From a checkpoint of a small transformer trained on Wikipedia.
Size: width 96, MLP 384 GELU, vocabulary 1024.
Architecture: LayerNorm before each block, biases on query, key and value.
Training: a variant of Adam for these matrices, 85M tokens, 10386 steps.
Each number is 128 + 24 x the weight over its row's rms, rounded and kept within 0 to 255. Layers, rows and columns count from 0. Numbers have three digits each. The size before them is the row's rms in percent of the matrix's.

# down: layer 2 MLP down (transposed), 384x96, rms 0.0679, rows 193-261, columns 0-95
# up: layer 2 MLP up, 384x96, rms 0.0878, rows 194-262, columns 0-95
down193 114:141129124116160153115155158157125107134093104132123109117129134123162130152115115106142124147126114151118141123128096105168159141107159162169127122112115097168125122112165124142092150086173099142094098152123112062143120147146161152091113177128131109143127133088157078141109137081098114114
up194 107:127109126170174167122174121123130103160171121167091158165164144124134118130122119124140081146144100111127128112129128139113159138144124135105135152118122103181131183102150120130105127109133140156117113143160082080101061129106095126115106108136150143106108130133144112118092107086135135114
down194 105:083107126135133127127129159143137137134105098067172154151097115128143169108149115146145122131119142084091099134114138099143122047118189145104096119127100147111134133147112148157109119145135161115114129150107172115118175115131114140140151131173119135132104100111117093117152155158130151129
up195 104:083112164135156149131151134114120092162163123118170132124160136099171123141125181135093117161131094129137124155137153114120148104156130097113126110158125117116109157132101141143111131135125082167106141125073124152085144153074140091132082102124156113125126156141162131110101162107131100119
down195 099:116129102126103121159136144116083175124125158071085146158134155089142122120142131153136118159154151112122138103189094129102116149142111100109148125113128124148150079154129092143146181168129115100105111129155102132161128136116110113083139102089129159132123132136096141135156124173094126124
up196 105:145155158111169165115158128094113146147139149149169114115143117113139129154131125130118098131151081142135099129130086111146125110094088114163107126080117166138112136118099117104118146150174108123166145134115141163123148093078135119123112128143163133121137132093159109167103180098127158080
down196 101:135111111105113161126150165128161123155118187141116132147102081152107120156156097138183135110145134118089129079148109123168092088108066116117106135121153115140139141135123095154129084116111134128100132116145099135137070098159142147142125123144145135123155146162162104113141131109144153112
up197 101:092149154122135136158125129130129149154123116092092151122125165108103091131109152141134086110112131130174166111101137162129117122125125090117139138133179137133111132090112148105152144111165058139158121129141087149156145173100134140121116130165168117094121115121114127161139165131086095091
down197 106:132120140134097148147129105140120133123157145151084103086118113161149148132070136142107135143176134150104104147151126150120094142154125157145105159121083133167133107146169104129085137103114158125129118130114136074148150134133113106138143146050079131144074127139124119109150126115137144153
up198 097:152140118125096131112163136118145114089101114087100101132139148110146125125134142127111115121114137203130098125121119156158104144146129147173141123147154114137132113143150141148148107134145147117149194109129124137091141104068178076104077140146085138129123137106132114111121117159075115139
down198 106:157137116119151152131135125138120122084147109148127109099149143141067106103146117126108143127128109100106123151152122124109165104101161097088037124109136139104137157121088148170143126148118124133150071127159118155126119142174111147136176143123158122146127118131096124132155146114120128176
up199 097:075168112144126148160120129121147127149147123139134131104124126128090109129167163150131133140075080139088116138129162158129152119161139142102158184145129078149082094109101151143129099114142133161120148105129103126113129137137146108137118134151134120139114179111144090150121173128102153076
down199 104:169100156135118093119162104138101121117117142145156135124124127131145166131124103164130101159101144118123176189142127124127164115145107147134140145116117153139142168148104119146088114128145112129129131166115142098122087134105117123124131145093128159097040095107123128150121115100165073112
up200 105:085143097153157112111110112106145115093145156147145133097173121107151145151135104101109158130181137113180149090098092166132081122131141137108141096113116163166129186127138114122145157104109124155099121118089088123114142111134139114149094128139142137130118138153136143089079128102137140120
down200 115:106118093166137110114117135142137081131149164088122101062164121122134142130138122143108121146154169137142174131118084147109115136086096106107143120126128163132157141100126121101176110093166090155119082119114160136083179085112119144120138122107139155131146149116138125120105145138144147130
up201 105:120132098130150122098160143098129146150158135115140142129140203101086130162129188132132107158152087149105079119137143127117116095148142143130140118159108137169127142132128118129152148133096115150104185080099087118104110136138101094111098154140131104122161122154131111152103126129129145088
down201 105:087114153151134119136148131126160122127094089110109131112147149133148150101112120119119120167154096141123120130160116182128139104131126189129131132120112126141126120164114178164161163181105145114124103117147144134091131145155096106140134121108148097157122086080107086092138139156101083103
up202 103:132116153154151156144126174094111145147107129121099128160130109117141110140110147112089127086217109130115159104133117120170119154150145142137141114116129123119134151101080129150125191144172117151081144136079114097156120127151122091152110114126116138145091124097154117128114117126132094123
down202 104:142115113123072112126138139114146169153138139178164132105113183084126156142154122137098122119142154139153095158150132111105128135116075081123172144130106090094146090137148167121115130103119148100127103137155121133124152131131157125088157139121089129084137141100100162135131151090134124137
up203 098:094145186107139162111136164104106166110120176141116142133117129137112129129146152137123109141143102116145106077129086143130133132158128097119127129130183138114127127109147109124159122132143127192143142143117117155108122151110172164124106152140180151085112148113127077110138090079123103113
down203 092:179159102135119116110124132127124085126147092133146154102122128113128151151120144121142169128123121103114121163106117132138108157165161091131123168128121113132085173130157149088114133109125102115158143113131104058177154119088139105108181093104108146151154125138108140112130148157116144085
up204 087:100146164103094103140116149149166106163107069147125160098138158092170109146164083147143151147119122130121137117124131147161131136167146097129118100102124152155115097143121130126111087137153103115102149139105120125137090175143105083150122149118096154089132141096132155163107124096150120116
down204 091:125107177112157170127128096151090168127145139088103120145099088156112133105156128112089078150153145142122165152155137098112132117060123107124142130186121067136125140094176119115123164108148141113118115124158127134157147152106150142115127112102139128121151111143119134136148124107142110148
up205 099:131140102159158121163176144148128125147137191133143115097151094160118122121128139134137148157129082130138109115125127090102130116138142116104126089124117096141105113099186113090173173098155127106130104101094153114120111102122091084117123075142121140139157155149152147124120165106124149126
down205 110:107156098116097107089103096104139116135112092073120154149119146112127138077117096160127127100114158116132111129156142169128097135102116154125146156126124126150147131150100130146097117120121126121159133120173094147175140108125138157151131161175186122102167116165140130132129120163112112075
up206 101:106163099101108153164141133133148102135115165138096164142110131085156143146128134102140125110146137134172101101108134119167149138164147120129144135158129125074149123142108098108095113089124132135164139128119127110078098110107076165110125177115088135131121139175144160152126116135088136094
down206 102:180124145146105099127132135138118118161150112120124101121130137121095141166134145125173171128100153172168100134162138163130128130142152128091078178142127089115072129122121083107110111116162100134135141101142145138148086112089140109109162154100086095150113133114138111110116122128116147145
up207 107:088160124097130149095119151144103184133078141137120146138147156094150141124136148140130119141113101138120100134099136126132147139133096145123161156123172141102101150128135136128100169106104097145158134087128122110133108143080159166092046155133137145085127121129109145116130162152109114152
down207 101:102131094127157157131107147145154105109110124148099137123144085148138124183168129114113137148129123127138139148110177157145155121119148100087122112112103124091129132149111095106162160142153093128118117103124107117106073134115092100108164180104139139126108128100190107136110155142178140121
up208 104:134102116126149149123096156123084077152130161143138145083169091142122128169083144176164129107156146113155121100147130130143166118170139122144137152099174116123133103135139113118117098103134179120108130128111100104111136116139130132137111093172159121115110146070131123145133120079106139115
down208 107:130091128132104147125102091139132126130109162128141132104116102185137141141133130129109149133120090114118133161139109149106108153122159117130078142139127153155162123138124136158127191160131119097057126115127101073103147129107149095150170166096127162153075113138138154130136126097155133142
up209 090:142152116147115118123134140163129158183149124147128164107151120120129084140126117045088170131148094117137138107161144128133134144140114173155085151144097081139161122161141139123107128123126142130168122113121084169126120089112120155114123129123168090124156127093156121133124124113126162100
down209 106:138089117147130116096116104144137115123127146087135173138079115110074148124104109116137096089098081134132132140111153125139160129157188137100152153196165171154114109134103104168119171148167141121112127110122122116120102153124125135145146119124122107146102127136149151123145148143097143091
up210 101:148166178152146147123110145106153082146165105137107166145107119119148110125112105132150140143149142135144110105124094148116174110143103138155126118129146151102134134146152145118078088105083150099157143082131125108066108125134125121120136170175125139106117125134134106167083153103119105158
down210 105:135120152131118139138079114156128086124136128134142156101105124143120110107136149111167154106114098154142111108170087162137149121130145093126089139180101096159145120120128085140134131098099142129127127121135130127143106132145172110116176170092117159111101138128105136173138110103099123204
up211 090:103096132118175103122076121126106129145115153118109137197128113108180122142147166132135084104152156152125111148129149142139141125129147140105132151086175114153117155090100141151110097093093166170138147138137123114129097131096153110132108112119146107116170147129156112091107112140130106101
down211 086:131103089116143085139137106126118113106161162149136137134143111107087137086132131104173105163117161112098144138107189135086108130102116122155099106146126147132144154135114152141153087148113102129176072132117128115161107157151101138123104159138118125121141130082111167109132142178146157124
up212 104:136111162150146110135135164152134139150154105138110098133128134139128066125141143116116127107115165152114094121135085134180145098140137093137120111117120090096137172062095143142149134134139106193138160103099161124145101128129135113123120086156126069089111150119148154139127136142118128121
down212 104:118112121135126161108128112134132121121116130140140159098137129123079154156134081169096161131112053114133093138092169142063153153150120110123148127104111117120167154138107122148128147096141132130143096128136124126117118155124124105115153128092170178134167093168150137092166126125137123149
up213 098:130134180117129173137158155127123143118098114120105119118099114157119073107131144120161107145121113117146104124106155153128147096138138144134111108136131108117133155119175128114190122100124088188100152167111135104119111114119144106187082126093165132129133116106123093157121110175151136119
down213 112:151125111114130065102135106170150080146144108117170097108130127133077146119120108116106149104102117117131130138129094079124127121174149120130130174125131095096178126153142164154092119117140149149161118113105137158135150120108164142104149105115125191169146142109116122105140135150107143114
up214 095:104112111144136114136114128131128100150128146136122134100153133147152125148120149134134139154146128122125075121119158176109180133118108161118129135078109121157145139079142098082167132135086153080136138146141151124140109136071099144164121112119156068093098144118119100137086110119166155112
down214 100:116121112153116094151115115165107139112131048098155170156115126094136180132154107116103131055118148116123149166116133139120110120087192127131106126152118145121139142160136132155106121150088142132138114118120140106118159115174152134104105161135108165140114094123114132118147134128113126156
up215 101:107168136111128092150127140159138125109122133126117160097097132094147140181141121085152081119154137143134100108110156129160142097152117107131127143079132142119107147104098149085129118121127117161144144154104138133083135119073152144157097082125132125103134139107179116169085122167105142129
down215 103:112152109159154086108161139136138108131121131095180146120100129119144159159122106103081140104122118120135111132113138077154171157082117101153135128086114105130130162156117117070136132102148110149162165107116153155150161143137126122160102105135122157116150137133143117145099160131111069139
up216 093:131130145133119185143147179180131122160118139125092120101118107066105150142151147085136083126125116131151135143132150144131124114149151168123126133093132186150137128117109119115168139116160112110126114161136148098088118144110129114125079130123096124115119096100143114161101174114137081110
down216 094:092100176106100129116128145157078109144153113100171114143112125174144170094086096087110125131116158132116127128153115116144152141133119118116148102116127095144142127175136170144094096139137145129101092125150129098170139117137106126131157098095148153181136120125165147126140094086120136130
up217 098:104185156115132143181157119119140156112132141138139130129157118131169123167169148133117105117088142101123133113117160097098076106171108163130162110129131134115105097115145169095125081122150122148141152104122121132121107115114100144156095127115104182130166153137182134143108139107112112135
down217 094:158112131146147135135128101151119102112158076083150144121129098159088124156133140136125139168116152128083128179127164076142110137171141102128126100163143157137077142080098132139073109125153131137145116128103140161101153112128148112120135128135120162147090123115133172102157135123105146125
up218 101:129144112100148146151106168122135095146156181127092130128127107138128109169096188098151140113138110163133116125110124081136119129108107179121130092143159132133085154114135093130123153168134155120143150110093114082116155118144130139138099080124155101114139120135154125096137131070093117132
down218 098:158136118084082133129093153129133160111160159123162117112107091140167137132107148115146142103100102127125081160102189140096111087084139117128140164161110105143110159172125115115147165154127136085101153093115119150120099146136153149125155130171129123124101118156128139137114106155136129120
up219 096:120128107095116143133164146144156180141183125108113114110122105142135145145132123122138161143126101144104143117096144123108103090149166148106150182102144158094152115132130112115109154145119095109202095126159140159111136145137109106057143124125127137081144141121143088138119123147147099116
down219 105:125108155162146112098095145130111102111090138135144108154129164092139103126105121142107110120148141152125128134167134093142153125146062111159107090172100134148118143124111140120139119108143144155058160131118098119136132138090133146179083156147149152186112127152125155127139119091126133140
up220 104:134156119121129121107098161098113163147144126150103152113165094119126111161180111140143134168148156115145105087125125121149113120143093100087143094094171152108102146112070116137152121116142164169135136103089148079097097153135135116140131121136117152150133115160139136148134155121114148076
down220 104:116078147156146108132128063110101124137157129165124129139146115132118142141131117093112130130104145082139152095137117153102165112144103088140151107104122137149121190126112153110145152140097095143104071118154117116139131159097084109136138161112112168139096127175166130149140128143138162123
up221 089:138178118125127185101185146112109106107152172146144151159132113123160122123147128139114110123124074128148130104099120158123128075133116166150159118122111116137111109110117084116067081158140143137124153116133151166147088130108152123121146139140089155151164115116113144111101136117127092129
down221 094:143093095159146107112143128134122156132104064060117099119128124154098156150080111142125134138062104150124107136170120123130108125178130131161115148152143117084140173151099166110124134133147142149138120116133139133136108121126119124097178084125132113153128127148152164137152147112118109152
up222 098:121153134129143103126144113138133143175107148160149108166120099116133103128140116132181137135162092150135138132087162139146107156156107101151172077140166118109099097097158078103118138116100118127144174138140139138141146108111150094095115079118164141097123148124134151155115132097140125084
down222 089:153146131133134106128120105101143134125143123072165101127145101150131127121132182118099141097112154098092147150153089094077161150133165127113130141058110122131135135102123174151083107138134123159146114105147174128125137167121129117148127140152128141129132154153136110113086098162086108134
up223 107:122128170134120099110149141075100128115128162138140096094201136123132103163081110137134119146141140180144120110094154111122092150161113142124133106111130140164150149116151124134132153096121128175125121112097098136128150118084126119143112134116176153070112135093154137105091125106126127155
down223 094:131137139155159081157142158120144155131092125149060127157093120139162099116128145127130143137141154143151100135119136143118142124157137162080094139125099141110107083171147173129134169131111109122149104119143105115158107087118098128089116075134114140123106140121128127156086113140141181137
up224 097:090153166111108096133075141125143117104137146115111149165129148133155150146145129132104139118141140109165125150107158080130132126123098104111136111097118097099169154136182117131089151121129186146075162149142143103093127105110130103110112140119131100080122121136149135192113148136129144111
down224 097:152084146155134129145140084125132115108136140113147159127133119155084122112137173104067108110150160144115141150129113114137124131112140129117134108160155149041119154123151082166149116129127152124157124138119146138130162115142133099119127144099117176148124134114097121120158091142124055129
up225 082:130149100096114120170091134122116109164128171143095157134141153112142135109123155083141121135174072112115158088113111163125121149135108172132069128133112159114142091100111101102116141159141120152131124127185115152105117107113144146133089175128140159132146142135163122151125144095111147126
down225 077:122119116129136145155113107147140113146131138106130163172065110085128111127079129131134130109119117110086131138124145085114113111190173102149166138137102142140096147165142096163114161140156156130137128155137119126149155125141133095075156141124078134147118111137067124102150122126122145142
up226 100:097179128081150108082124160133099155155124164099123144117139121101100144150088143170125134149124082131138117111151109077126105114131196188137120168107118127131141138130158126170147108116131088122131122127129119105166154125105103109120101133094134117108151122126154099147100102127149141119
down226 108:112082108139121133141115122156148160128122145140114115145153112146125126083112126083087124141145140151117158157110131116095164123123095139142157081132153165109140126098129166119140150150142142145083127102133133155103090178128151127133118147135082083163124143101146148137157085175107103082
up227 104:141126121169137162131161175142063131104150151151141103128132110133092159142118161117102086173133133105108117096142169106121170154097089132139116136138132103165119121185107102130152151124127134126128119119127143105136112143099111106097081115130119152104125162158136156156101110099100106095
down227 109:139151161133121135146149088098134094149114149096160124127143138152134100085104105154098111104123119117101128127145127134112149076126180123104116142125127136146128148164118111125119131130120131144119090136139152136107130117140129164141157194213147123157149093125095084073154124124129122099
up228 091:097154157170164164100165150166116148140133127139100147114150098106130131153163135140118103125131107165161124109075166127115133149135131128124117150067139161139105127097139142128117091090131148164089141125146147092076132113086176155159128109123140127105152116127141145106128110098119136155
down228 079:112134108137108134125122116104102123122144113138079116111095116178115154123133115126148162138092181110123119131153144133171125131128117096118116105157149105127144128126144170121129111121165141096200155141149130103121128116111133128127172108188128132156132110129142105098110138119198093068
up229 088:084135115133155124138135128113071145162128152119158137127175131121135097170113125093170085087137139111136136133084118134113085159175139129130161120101121090080123120148112103125133146147096148116197137092103147155138110139123131117123134140138106125125115161109133111112138105108095116180
down229 096:120116128147112144110104115109119139095114108123084122115154114186144141171135144131147147144090141110090124119117146151144080150075203100126133135131124111113155086133118103129149171113146124126098104125161152131095175136129111123154163136145118111118128135125111110080122186155124140155
up230 095:119130145145164129137137138153120139143168130183124134142154091141124106107119140089140071123134071131155126140110077115133170141142101087144153113155148108155116141118146091102139156115170111150134092146124113165113149110076092104084100133132141084137134157144110136104135136121144156129
down230 103:140122097110097125144133096127113102130103132085134124098083176120132148088124123165130148129127175122122124100174174158126090134115178153126120134116120140138130147125102137157098159115091129108125170115135130097133125139166145166162159115132156176131131085145146103122100131131069103120
up231 096:103137077144114148098114120131143088111108182171135078130130145112117105116151171104126172162138130113154107111114097127150110115136140168122137134115126120148108151151135137107126098148128138162123110127076113106095110100128103137163130154161153111118112156135144065174112155172130118148
down231 101:154119181117116123101141105154157114141152052142165126113113084132159117114129146141113121117114125119135145155094121124134114136122124134140143167073111116129156146091146097140100084129133100136138151104126165119141129099142158094165187174141141180101117135103119126128113120138121097158
up232 100:142112110132176150109118122076174087157096117153100136150129130121141137149151163117113144097125129109168142136109100093121184120136112156142161137119164129159075105120168116122153098154145123161126120139093150119132159094094098106110123106136106098108155123099133168137088137133132127157
down232 102:098113118099133138087166154158101149116138119084099140125120097117129170130137093140127150100091111149146104133080138126162143114145122141152151115077115131114122141125123145139144136107174114147145117135130124112091135154223148141146124166117107135156087102125136163121125101084149136126
up233 107:132123110128119136140086165151117101128146137124124120114142117139169121155157148153122136092136128142150158128078169127185131140141111109128124130140145139152116138116095119162097102127106132177083132102064106118098084132141115098111105098119132098123170137126141157151080190128110112147
down233 105:095101151123122104121097125130095111094148160077132129077138123115159140119123154161091115141151131164168136162108115105132158135154082143133137123147164155130087130121127069185132135115126136126115112109135111090145123135152132089107111135123130148085136130128098184149161141148126149166
up234 111:151114133091133161114097136131131127149091124123111116130160094147167075139096110128126117116177143126118104103113153089165161106161084104154108123079144138110113100141148153112166106138099144120187145168132100130132122114085149122114101106136110130126131159153144145112122090139140165160
down234 110:131123122102124164124151144111154161106129172114110095123118093170101153129122111106106113104121093125095096118130123147095148138125158107163093135108110118147195119126133193122177119151112100114105080118114110146132158138123112144128136187159117125132094130142135123109161158100121159153
up235 102:119144117117130150140112122127163124113119095151144133119181101082177134129140143088110093175117105158116154069133118153143150110139130161141138143126116129165152138183142143120092157119151091139110146136134092123086138119107120159121089121140107130149093131103152090084087153111118104122
down235 101:149114144121123155156154119123121139133156124130156117174131166091143143131124113081105112130136110109112132156097138102151158119090149118151137134106085126157126143099118161166051111156118165135157106128138125084095192126124127140128110124094150100127109103151142153134120143077096153143
up236 113:094156084122131174147148130121130077160145123101112144139141130149130134133136148087139138158169125176115097074115119128133125120100129158160120131099144170120137111122132115132117101151159135103176131128130129150101109110102123166146124090126116168112085124105168076111100131086121153096
down236 112:126113117128117088137096145141119079141135088100146143164118093117125150128116139079140138127123129161091153138150120112077115113128154111129118140174070142104125139106118150177109107159150135108115121151116129110135125115160144156137135151118112157137073124194146144164107174102118157112
up237 099:109111119179140121154096196105149158139133159159064169119140141110126095173116133129107116135157163092157111118110118099154140160190096136102126148125144124139130137127117095150077157118112113126142147136140135118110125114142109157151078111125120148137131145116118081114109115109138151134
down237 084:127078122168197126137094130125144138125138098160134126117130144121134117099130130129093146157124150106107128154115141101120140105108125097104141117167169130123121095125214136122158141092116112102078138115149146146129154132092121128147162114102138165112112099112119150170104152131130079147
up238 089:103141099115105144097125136120142116113132078141131118086157118106134127158108134161092119127127134099142116098109150107116141191160106115157130157096116139114146133134165118111114127150095118124119130122093128162110162129122118147153142126177179143121170123056167107149127171110117175130
down238 096:157127142127119134136096124124142133138106135145076152144096163148136113124130103124143139112129075141192142180109148156099101121119128118112106148186108116140126089147152109115117165103109145112099094146132101069126121125152153097110160157147118173155088105130130165119155135101149129143
up239 094:115165167146129140099077185118134104111153152131137144099155115131093109120104139153128106093097148096174138129115134160117149156160091127079150123115166159129135106158129165132080135131148137163112114132124133128119126114109127116150109117176103139139099136059142095125099128135124154112
down239 097:133092105153150112105118071148118107121128149147151129124082142169109134091139143128099138121126136124131152157107130133121157143098117097152096130176131140149125140156145132130128168122150121099098152128130133047143163113115102121111203134097156186125099130140117131129159124106107127133
up240 111:137125112118147125128121113121141146169126148161127136139122094121119111176135140132120114133135118115109092158130118169121131141117116187097125101091159131111125155092177160157081155115152135127108171150075156096122116156142151133115083131120155076117122144090151108099127153103122108077
down240 111:203106093131084126107122119126144134115105146110145174111051121115118116135113088097143146115107128113155156165121124125109131160124149185136137102122111129130144166092167135167105165140158109122134096144154118131148123138150133116142152136123161127162111113105121145116120115119140071118
up241 101:124147120155143144101178126127152104164118108134127105138127165132120131126109137108138124125166114105151062122098120115159137097097092109121123150125139159109126145102098152072144151097141123130150145125168076131144142128131177166157130109193149129083137171145149116112116096106134115127
down241 098:145132138087124108104146115115131157153145117108128150108153154100108147134083104158155080131140124120072104142148103130150127135137154137155117132135121130144091099118141135147116106205105092082076103132143135135137152129185096112150115116111085135135109138129124130118154186113135128159
up242 101:079155099161113148134134149143107157152145155179176112125110149128146113140122098192125109152127119136098121125096117140111123131139142172113136148140094087135127148125119140104128185128116119158157154100110162122099115124067110078132109079111119105104132133131113110144107125116128173121
down242 101:123141152176168081124154076137120102152106136097115165173122165100145119088148109134117149115142120122129157148141142111149091109137116140071141170162131145177117117137116125129171149124136139112128103095118117154110119093123124143142130159120127117146099063104127121134125143163081113128
up243 096:121147137126138111158142128107129163128094143149146145097151105096159119189174132138113139166191133183114099114098141136148095120154109161156150098136147105132103109102140103144145130132110114135130159086145135098094170134076133145116132111163134171126141121116123126146110108096110150098
down243 089:123124163137113096139152090104136115124159067105119143087154117206090140171113128123110146095129151128135161153199125131099109112113131104145142133130086128102131119100129141136130137111143083138073106160146142119088143152134111125134141105117128169159098120139131108108130131143140115133
up244 090:132119131128154129151131158120144096140101032121167120112147115085155117145131113110106111165125130130144128108108148116136129141126105145183145146120156108097142123107097130132132142167125110160193107142123119178118143115154108120125096138165168109128170123117117148110129077115148109144
down244 105:116116133124130155120161134165128148123130180161100112165100130140125091091113127143116130086116105088163104134135132100140136162148122086095132170138088123154132104145138150127143197127107105104073124132112095109122149145151149138138163111101137133117099133168136132110157173088100137121
up245 105:126134124141170141124107123107095121158085134111181100108152116133141118142093114150110123140153110127158103094139096127164151150159103149116138121096122079112100100129130152114139092157134131120145136158139131141133109071142142102119132123173105193100082159124141126145090098165122155153
down245 106:079110108133155143135118124087148178121108178090117143084127111192118119142151089125112131113130101127102110138143125155169116128158155129161118162088096134112156110111110131119162155109139121092082084121150099124116138139126160129127153166122136141096126129155133137127150173089121125146
up246 104:123108145160137167166161119132131102131129187124155111118131134120129142165109121108193152141110085149135149091101083156128101105189152125137133086106137142133138123110143116118108137091109154126120122113122128104092115117125124157133097075097095166130156159110183107132134116119123124127
down246 110:112108126105044133119155136137119092111113141112139112159091111133145135205111130148138142146131125173107140144148196151129103114132133109118129102109095107137111138118139101121133135127116140116142135112152169145158146116138128128139129138157028106142121129143121127131130128153122087121
up247 092:136122133182142137149146123131107135156145115142152130140133140113162088115093155180156061178120112140100124109127076158124149130152161144097135116138128106127152137119160170083118134153117153134117148121112108129134124128112091118088113085111092117126106160097147168115093143146145095125
down247 096:095124118133123097110120136147097134146091102099108150136093149125142101115155125169117188105155099139117124149150138129120119088106122129080085134105122135126112135163137130157178126127132126122144105130162180130149098115160084147130156132164119125119119072121107107113183155178139117141
up248 090:114111147134128105136136150116119122188179133150077120100149161122091100132097180121132141097127114133108118147136096099154124118137150087118118137176122105138133166121081126138166149124160137126127142118143130143119075117084112082107129119115102167121118159167141098146108167143135160132
down248 103:140122135141127132119132104129112116085079121114191110122155145137151150061138078174142114136138168120123104170108175134097157133129111167162154112079109100138128128153103095125122103138114140111100094148115136087138139146168138138157105153119156113143140119133141114134128111135165134100
up249 093:095163136153148116162144124150116133114126152145092129081149136105180123150136098119140136163140157145157111110120177136127141100094113099150115148133121160131093141127087144086123156159145133159139126111140131078100105128080136102122092124141090134123125124157124139155114057098094140126
down249 087:128156137149133103106142100104135108125100126131158138128156124134121146144083150128069127089107158091100128145135150114119094122079108148123134152097140116110156156188140175118145144128109131152082123091106162149137116138129124140148157148069096115106100106138126106124155127139171173142
up250 084:115138139088126099142112148129155123126099103148093155122164121115140116147132075113132176122134126156147123127147117137133117083129143131121165142097176131120082111080094158108125121118092146140100169137140154101094097123141161125091087153138115095086140123129146162141131084170167132123
down250 093:125076113119165168139136157156135166106115166143117109114133117130100119117091142157114115109101147117128139121146127131120144146111121095139142120142116116104150112099152170138115144144178086101122099113159141171148155184134129123110136105088125160102072153175130112098120105123130070143
up251 086:100171168092112133142108178068125133105122143131149137141144138121177133130130114116129101124100117131095107141118126151103118113110174116148143124144142150149123098106152122109130125141102124169107119127128157135153068130137089087150087104156191131118137167115110161150132090154164123131
down251 094:100138106132147129127156119164150130126142111131089124094134146163067131061144120129088175129114127094112148160157134120128128103151067116116154143107149108112145144099144187082109107140149148113137152134118121162131161146098102142133163136123089156145148115127146091113123129154121122108
up252 099:114132125130102180104167128130116151152149163149089135129119160114138127161157122126184077132127127106142125114099128137113138115169153109138149127129140116162136129098094108118117132072101131155139119130142154104083124088132132163102103145169137099117186113094111066131111129153143146134
down252 104:154082142125145157072136135133152102107113149147129127109103130155144160137114122130171108123120160131132090161163135156146096113179117192169085089100145170135146154118142129123124112161143134095092096127111139135114125134097116122109092121096116122149161131095159123129107121101161103119
up253 102:121155123160158138122114151115143094147123140091151148100167151112138107166080120139116144149158109115133150057116131135131103142145137147157145083136131151112095129148132129134117133146177117175140160134101109101122083110138094117169095114158185118150083136133158137122098145108124130145
down253 109:127146107137151118124109143131143109146159155125138142079112162129130142121133097117162093134213132144126134103111094124120143141147123095134135129105127136149146088135147104099172145060178126141151104103126116135153090113100133121143123114095175097092147137138148166146078119126124106123
up254 102:141167131128130114134125129102131132132114165157129117141126106136137116134144133108154102150120147160114101121149134124133159119147141100092089137167178138128161140086129122113116153133172139170114174093146143162116099113047159078152066117144138102121135149129130127129116133156102138082
down254 097:178129082135147098093113129139139075149153087103113104102143170117154158147123090154115112153113117110140129107112108140093127118156109109131095149140112097116107145116117151113128125165147151143123143128119120135174088152129147095165182114124151129126144154131119123111098140191075142124
up255 103:136187160149115136113121150114117144116162118190158119128125137110108142175147136136144123076135123109152068145115137106167136127159086168145156080126125126105155152126078121149125140102130140160145167128137120098096138129127131152112113140124143099142101121103143128115087146078096134143
down255 104:144170143149123111148162152121098130117138080157146104126114146101097167158128137101121136093117121121137111149088115115164136163113105164110131088201119119128114138140077129087135141116136091161138143159171104162119132127130122120077148135097160138152129128130098130134088097107146131148
up256 100:109157129148108136149122153101150149156104134174167143107133094120157111117147140132145105128116113116117108126099139093132140178136105145103182132124136088112137170145154113086144141122138140114123140095126184131128152094146121122077097099170114123124095198129135136125121119138074112146
down256 101:145114113135135099140167111110108109131122126127112144135116174131120115076125135128129182118122113105136098148134172097118146146064120135095161136141136141162131095126131068099115145119193141097154152124138104126172125133123164156138142160143174111113107122141075104125100119145155126113
up257 107:121126115131133137157149152129096145140123116155126131145146132109107141141083178107132096126144132116123124135134118124141093098145109168146124064133158128102110171132141141098162133126159164156100131122117089143121092096125106104147088129161185124113077117117207137117128145100096136132
down257 104:149149154144137101109139148143107151156118120132127154134085130166168122136131162110175126117181115145113083106127129133112116140117141178133190132125160112126146147153125109098141140098167120112089121115164106172132082107111139084083116132093126105166100119100132144109136131137117090122
up258 102:128182113126156103148163127136115165148112133146154094108158102136157141135150138137134140144120090122147100131061112105145110152151118141160140104141156171141115162143141083105122103094162111162148149139142111083115114120094090098109085139162129090102129137117135109110120173141099130116
down258 113:151148115098117113144148126143133126138120135141142122135156112080167136166136162128139143166150146138163150116135062101090127135124141133118166128165152152139117169135104103096116080104174145142112159117121131106115101110102136103109110108197087120069156131120112111115108114122128132100
up259 096:130167176149160149118116137139106121113102110100102113139164125062156132125126131135137108155127066100118115156121100088133132167113134157135159106122145115131159152123155103131132153146100145144166120128138103154084144144123175111106093171173121115085098140129154139128119159144131127162
down259 082:118100132117157094115146152148115105110141154169152158114105117159088136088129141130135143135148172129133128098114117093148171102150170090121139137170140138065149132108088129150131085103137131145106134140120132113168162105149091161153134149121172147114090111111121099130113113138089111154
up260 108:103152109099164121171135123115118157083144150140176088114133116128137117166139136107150157145103104119162108136132102118133114137119142139128148125095149173145086122127135135115145092114128086163187152128107154086128132099137097114153118115127135127083156163096122106130099198122116143119
down260 106:123110129114084120106117123130131117087130117170158128138135107125115129185117087152121135139107123140146111121128113153120105117201094095101151131099112167155130123137131095133125099109153143149165180106103118111174090086139127105123120159151111131090129167133140122125114127171131125187
up261 106:119152112118128140146131155143139133125114117101147148127123153102104134128149117126125106128144128105138107086110169102122188099123127154102162139109127122122147140090061144101158150143169121171178128088133104133151156124147089115140068084113161125169137144132134147151096115140101128085
down261 111:158127130191115108090159118153134124131085116138112137136139120130144136084110113159126123125089136118114113136133083110109126140126121131095137142169102134185140128179086161087148162166110103098107096126145133169100164130134123094143137122089098157168105153139130113129160144101124127144
up262 093:112144122105134142106150130145098093142124137144195099114201140117118126179124117105135104104136135135139110146131107119129151139150079158127112160124140146129138119146121102124164171157155159152114128094101115186079139125082108115111111114162145149085134133119134152117116102087109133124